Weights of a small GPT-style language model, trained from scratch on English Wikipedia.
Size: 8 heads of 32 (4 for keys and values), vocabulary 1024.
Architecture: RMSNorm before each block, rotary positions, untied embeddings.
Training: a variant of Adam for these matrices, 204M tokens, 6265 steps.
Each number is 500 + 50 x the weight over the matrix's rms, rounded and kept within 0 to 999. Layers, rows and columns count from 0. Numbers have three digits each.

# o: layer 7 attention output (transposed), 256x256, rms 0.0649, rows 200-215,231-247, columns 128-255
# v: layer 7 attention value, 128x256, rms 0.0605, rows 104-119, columns 128-255
o231:535533520548487521501555471535461505488540503525569468537545502502509518536516546481464503472525589476511522528534542497514549520488555487501505521459502503553528560553432518497501552480537485526452581517529490486451488488483473507562509546473508562482520511562520467455512478543480518462472529454564514534551454521545510539526460488470514502465497537531482508561479440457461517475466
v104:513555466471428501450474535488514501477524529493472531503499528532468460476587505467499543482527540567481483542495518514542538483510505484490512448537580448479503520476554460497519581480479496512589540485546521442525568464443422499424536523519467508575510510525538521499487521459512498555521440585478499523547483520423521487484459536516550516496504499520491481497517485517484503450492
o200:514440495520461470515515459567482512499479505485470554499480521528482537517493483463495548508553507445529485547508535506534448546470471460516535482510549515498547509506432512555531501553486477426526489474471511534484449455502437482541491535536518467485506507508493509551493502515510548578530437424492499510471484477543481545500508450560453493533504529500522501453475499488484518564499
o232:548458484507485504484538427568518491477522528514479475493483541496526556521466471526488458525495482438468450478512442511569549496471504489527480559447470507551523569529483561522473489504477549453487494475490561526500451466483469475464486552464522430475476486506499478529519498444479550523568517470499442564558508488479451492468505492502480474565543533493509499517480505527454475509511
v105:545445528572547466509508519501482514467511489533473504508513544502481479491528499543496488488509528443542480521528443516462514510533485574508460506518488473490540518457517480435479524497495565431492549512533476458496551458543518481378507465505511472448509486513485448537535514436498520502552541448547492541490575509523440489547521518490481541539455465441491463530504550528538534505472
o201:586458549484458483483557475470506476516539502511512520437549466452498497544540484533514469524430435504555544473572492479454489517533500497447551523493490488548647486503487491533506472484480465488534522413468498470555555557463506518540491495500481494453489485498503491483466556488522481490459526528470514553486504480525572520491459499486544469504546469499510489482459455487420492503502
o233:505542519427402554482502519499521490477484528556435558531502452447455506581567495537506520518487527523524562560512463493503471519433513485480480523456490510497477485558475524424484498472480451517561488499482492520520481494466509565521449510507484449468501499522542474482480529500498446460431508488491500495565483511509538506495488490508536501487552543524472551522495515511434483528484
v106:502429582489462439546470567539488498522454491586447485511512478432459470476461502471492521517510382495488506489552498515607479562503514527545467494500499496451495470533570487558417497513468474485525488509591555483471549457471529498580481529497572490498474431516507508494504582439542523487485533534563498493496526498470516453492457519532475465470481536542506509516477450511487491535503
o202:471512448485509592521475510505509443460500539495505520471526518471501430509515471513438455522489491505471440477474554524486512507503525462474514491462513409520635520547460540518548543511437504467520525522488520512497472585488550483489442442485486516515513538470544539487518453465433517525461476495524538511442535449498471484475499489501506480487477501473526490488542496535515473507470
o234:473532459489516525530463492512472473503495497479533493498548490523500474500515534457496477546494463505507481497505486519531521483452489481510487513452473512579727575537420470466513564450528514492571537497486476563554449529501501455452449479475443482453499536474540523517468467481490526553416525513557518485502481469555496492533479522455514523461448537546565527531520479498508523514507
v107:451528487499524534506481545487512428543492500428445485464511539441481488502457517454553485547556464508522536458430552466522484492451477476569413471530570471487513525547544508550443449474534500512547410487467576510474493504485504480496499472500479540489436461482447484513521484522480461404525481429516483527532533503460504495569497456468481522462529502507525570482496471547545510439433
o203:498462528532510452507428541462488493517457472509494433473486474539493505508457442469513426485430508541498487458538495441522472493511549470563546545479422497478555452545503560471549502481498484513505524503508495505544468496501476515456468529504442480523506488547532492540533513448479539470484522536473470489442528499484501505408450524467589451565520508502488473475533519491502478485510
o235:501560548487530582522491527477499529446511510469494438529470405541509494496532490500462452525454456518541493508459514516548462541514546495540518504468494515518526542539459473490544568492509505465498571506510443490481521535577510526485495518484451466498469543505463517475484521553494505495434507465471485502455502499491455540492520484486531471474495482466500493509564523519518522515506
v108:538487512533496508403523493504510496531515536508428494480528517482491519504501476468494477458452479498580514536489393508532530460466526539467452497538553452528536485482436492526509486509503523549501529485520535471463529574491461552489540519527535479515441491471502502558494515393443528454453520498535503424499464512554527476405495490506479456470507504525528518450522511466485482497475
o204:515452490493526519485515490521488497516467534508459539478523492492459509466482537479509461490514452485492472490448496545509504526505515432437431510523459435494633458481531443496497481503517525479517524505547472541480473466469536486502538429534528540565511503484460475509482519512530503470462478550468496495430485526490505507482527507508502511474478502474450568489517435538514501505462
o236:550481486506542535462534520536519525597490495571547570468488503478531492517481525478479543532493414542496475519464471541541462495500537551510452587480470496509589539468503510521459528538517455452477513449523547500525493480448367480502496511482533483510553536493437534483554498523533532481549453493486455493476496493440479491508521527527479497446543467380454504508499462523497529513453
v109:526529541475557505462518565490522524463479518490555582507497506584489502466520494538546482490459463506513544459544462469505472503457562480485545508487516520541503514523424484491526464617476533525520543544545500508532494536543497529535519537482547483502507491469471503520482522489507508464502493553483471530505533465470460463479447491491527537522444485461534483511513507505519472578552
o205:521497486540503515474558507523476538470535512487464543415575501534545527489491503466474456528511540530515452458530526448467465491508486497441459448512506490493616534512521514530575468489556495520513528476510499560475495505466485511492485523508510523429506514488532481475486457482537480462473498483452528486456513497486561513546435472528533508507536482537536549522485495521522486503542
o237:447496511503524511467573523591545507421516474488535469475517493463547521496516579502453464478493488537452518486484495504519531539526487468447446456469515486447579490451519553455504495482502498511548450506473484517508528483517508482449489525523516429466506513548487480502503439501533503486474491514528504502478445499513625488531480429534470500487490496533492530509458512525470552528487
v110:426556496504501518502471453434455453501450441531520526527500523462480463473474519440469502502484521534492523549475559553525499490491487546499527523547524552527479503474478479464482516470495521500493430496535449502472464520522511469397529409467494489440520460484518445553533474454454488468503494501498534473554506510478481498566496545539560489509524538509548518506527513509519452456496
o206:494449521489496539527458525464506526494551482512488490508472490501491477511506459512538498494530499507531546521497491482524459487520506540537489563412506471490321461565520483508510472517534504489476497507511530501503508481503538564489526510516544523531443487506499505503501528477476452468463460467485512491509522497514549465489503492516547487524525473463479453479496495506468495466485
o238:567483520514476498552513495484510542549506536516468490488439419524507508494502488518498514449491511513497509547509460407521523517529471474544503517471480532528346569533447560492525488483490515447428544522535532479506476488483474548525497543479525472455521476498506508496436521520499478520459515498445504461457485531543440548489510541511449478494499497475441540481498532484494464470515
v111:448466509492544520418551523489527432465544416581443502489462548445509511520482583467508486435497431510481546531526493477516535424496530514524498528478477510614499482523463465506507497538517497476545467471497414459469552513581534494455450520470546499502526549514535482507466505533534523462544492465541459540537493480501475452465516489567575492523426581481524497510484519563524461452493
o207:468423430599528502439476458512535546505529506508490490526531431437469540460545511506499458490486545492510525432513494511506548494517487481499496508524466444443448474547501476469527501475555509505479454470497496566503480534480498430487464490498428495498478503510531460464558489489451558460532520562418492473523543535531559481466478544488530447540435508516529549493456545482502508505549
o239:507484426568516495476503445493476547501532512511506465479489483510565507475588521487504491532522531482538485439476506528466511528545409535497473505517539493394454499494515539538532472469461479503519516486507533485537491510520503491446522473537540459447506535433506476504471529486557601543517509516499485506526472519539502527433497447469537476512467461454507513495426482495411504532498
v112:509458501425523519522541607464473522467506419468541565442544505488528487518492503522429558503431553436479429456475486526487502481519477523539467516466522425552521466520502458517528503482459507506580489440554511496518537557479487483488476521474533555472462499467522502562497462520439512529539531478550491457505546516447492491481458488497506466433498547435525513537481486491533493465463
o208:528483507533502530493464542490479468479504551479510465448504435544470496504492488535521451505505551505466507444479481574535495489523548509466498493468506480511512568478511459481438501513515504480505546437519467492481520516491586488442522477477492444570549527549535492431529502531521550515474510469490483497486521483496549507525541523505453493533549490470485548568499523478503435500468
o240:552490520504493460473524523510517490583493559521553457439502440524440522517475449471515458502533534538510489536558455411503529485487527513518508553514482534463519501501483511525489536510535507478490495456451536528523550480478459466511480524530493413509486545507482480456483482478493547469477476528447491519467513470528467505560481504500488466566510529557504571470487496498461500492489
v113:478524487472540548497477445543507485487447462509506477512460444527545419464508446485552536511472532453538466452481486409496525485581531524495598515580563492484471530512467466486510464492500581512467456516489515535529466476490508500466458536452438580477469524476519513552467521509480465588479534487468446502457476502534476459502481481506507500475470455480477428539491498493441480394503
o209:519485520508499429570439538494536498447498532506491498500414570510501507490529539451461456452523471501465545518465506505540477488483497553572506503469468474456336423513505508517459512494574565521539440543511546530418549464518525469482559534449533447516485452550493502504511473536543463482518494493520448502516501548398489517547517510569533519554560559477485448481452543449536518454520
o241:523540535546495468507496513483461445542485527489482525459472548515540482478514560522505572410518449519501524518474462531528499514471483438522504567466463511481465511505524512547516504492479496529446531466493514564489527496451506456468561503493484458490512467576473511420518523534506446515528483514519506522497471503444502470449472520514494538530563520512533530493488548457523513470528
v114:480471536508422490476525478492520422501555512493484500460529538490572499491484464518521528571514462506414447552523588540476525474533528557581525498498485518374493577537461513570438505404544469520512501483435429512425444522479528474545484554511422518502527499455456457426505522547479530458480501520488503527514577529521476452488541510491442492498487477465556497464482543476480502493513
o210:519497462491583518490496525532497484456524452463539461526419509523525472481484522434497544486504512467447517489525481493494426483475418500461492500513495551456444466457437539457482505534418502560519526487487545514487509535496474523466478471462575555538566484484516552465478530480544550516513558504530519513501498512510506504468434517491497498474500547461538542506557464505543545537483
o242:545476511422527475495448455441526541474460465539544473536482573529499482478559508430513480474571558541510554451528442495522474530450477427495465467466466508548465381546461516457530513537463535482498551529456571522524470506482543482496482492465510556466476520427518508486477542487509568490530532491482479493527519508442531486463485539435536561446481529471560529547560470511539525503545
v115:528490508560493530502494521534465461475445525478486539538507513462469489560519558471511530465455518538527483480476475524478508514555538527500439428521494534482500455503508472523535483533531454497513435497499486482521493528498491502506541510518419490521497488499455508457432490483480450514499443461546507508469447557580500506487496417559504537520493525501494464574545524443473526541452
o211:459497471518500477514515496479460493480481438556496494523482509487525541439528498530491562456545535435484479469454489582553485478475515504449495612569540541494474451432527513517506572508496440432533505468498491470532447497462422478485499483406457511478496539504521473562513527555470524505488521493472493447499469462539512579499433547487487501556562531515495487461572508545505515516472
o243:436521559482510565503524540480473493548496485523487569477479509473512444519474554511537525531486542488570489508525495532538487473412534464481541470478464503553489516570508505489496417449451469555459514489494488468484551425526463513496460464454505502523503503524464502466523518577511448520477488483508480474517502475431561487503470524431462449487550493511562500429490475463505520492458
v116:493510513544505498457550484549456538508547489473479432526496574478484507487493535506607499478517505504497503448467546496455519586464550556478519563510508452430472462498554492519483484529515494543481563504562532431512548517548481469569509369541487537523463486481518478484523528541541504400518539543475476474504527503454478430518524509467495477528542497496500457428498486486525486537500
o212:492482485556513484462467442528585469506527498535505480437486437528458495518519518509528528514470523495492545510478487555491536483504480495500450434443475498455580503525419460497515522537524478476488490488499407506478538508525491496542569514468478458503494519515439518492463436469489505408477516535464432467486494497489522459429480490495498529495446544549459466476525538496449451479493
o244:579553483469504504469469448471552504538516454544511497501484517458500460525514478540455458475511491526489546509568468504510513495425470550499487412493498542528576431418497469478490545488460521520552382455473436497526483506465529511448528555508509486497463477466507547550522453473494528498528522448473532507537463531502467493487496469572474593482462541420414486504511503497462465508477
v117:441514525453474457464540506454505577478533460493474491461516513497455450473487519491481525534459464505502486462463527504502466481615508538477461519524530486476504497464417518461452515528498479495473603418528479511443537431526474463447557506547497492453509509552483478517451470492521557529534434592519463526508433461504480488526497556479509472541601479554587490525477528464525510449466
o213:530473501505556573503517506514498486501522462485535523521510524571488453514494504433546538501537504521521486482573465482519472467535458525522554559440454477518448508451481489522501492506491534538534539479516535491501486491412466526525453489579481427439409508520480532544497476483443487452482481476403496525531452522566466523535479445502496457508458545435503531526548526533465524561518
o245:547525519461485472543517587486543506552494500487445492596473568540472498541512422499447535457529552448517503504502503465547558549549473530437496481528521514497500539542538572492491445524471515525497456503544505496532503534499506523522508519498501501484472551451505483494466463501509514462489519480457536496506536477504499563463478490544542505463525554441427497480522543483459498506414
v118:519553602407517502475539481590472538499456525527521497499497452509523548534554479570460500461495455542537438531523484480538462452524466433488477500562523559537521576505460459491497430559496553526415497472519517550452467488508472504486473436506594457481500503532546534565444438482513570551515419510505513506510500450471486470493479535524538433462474510504506471405554509542487530509510
o214:579467468495476541439519567542475540439498480449441479545466445468503448510499449497526536504502499423547503446561480472478465475482525454578529479441525446467435468521544456552496552508547530454517523507487448464510528508534538545494533505484482462548540510491477537487482463455519437572465522507491565520489513486490596486504469440500476515490441487536489521480512467575538526545477
o246:540464444510472483518552482499530501559536483515450538503441491482567476487424504457450532508501442485466480453502515503420485537550485503516480559467545522473583471451562484563544522512523444472521475552556521514577441500478525497482502492517496525493548479509529473515491510471510469517474477477562573448477454500504472526478466502521484500482538517441499531482491499422470456530533
v119:496474518521484494551480565486505468444516544507444471493499517518515534509520438526558528508475504535463447487452515594495520517492512571497498504540547540546528472489514479450492525498500562532499497549455506473544497502459460591516434545491463502459517536499503479564449490489485518479536529498521436509537469498517518493536546506478440513459471468491422509550523522455479498482478
o215:504495490475422506512579521482494525554469466483508472427509516490455524490470519499490473482531544504484492518528530459481526483520489505492486542499459516518767532532487429516507451494471481487493412455554515520467472520485488457531504464471480518481499567539515520484465519501447559511567529517503499462491475528533481507472488462495545485509488476504580449525497497483553499539490
o247:512554451461503496485481501465486508417508495502498491507509559462486544534503506486530538484521512512480468498485446461512535501470520526517482560468480528479574487496483481547528463466495510467546510541504475526443471513515502579486500479500500524510531563542516455465517540516521531510539487505515501555558496450482502474522537478459468484484501560511503510494493521542502476490540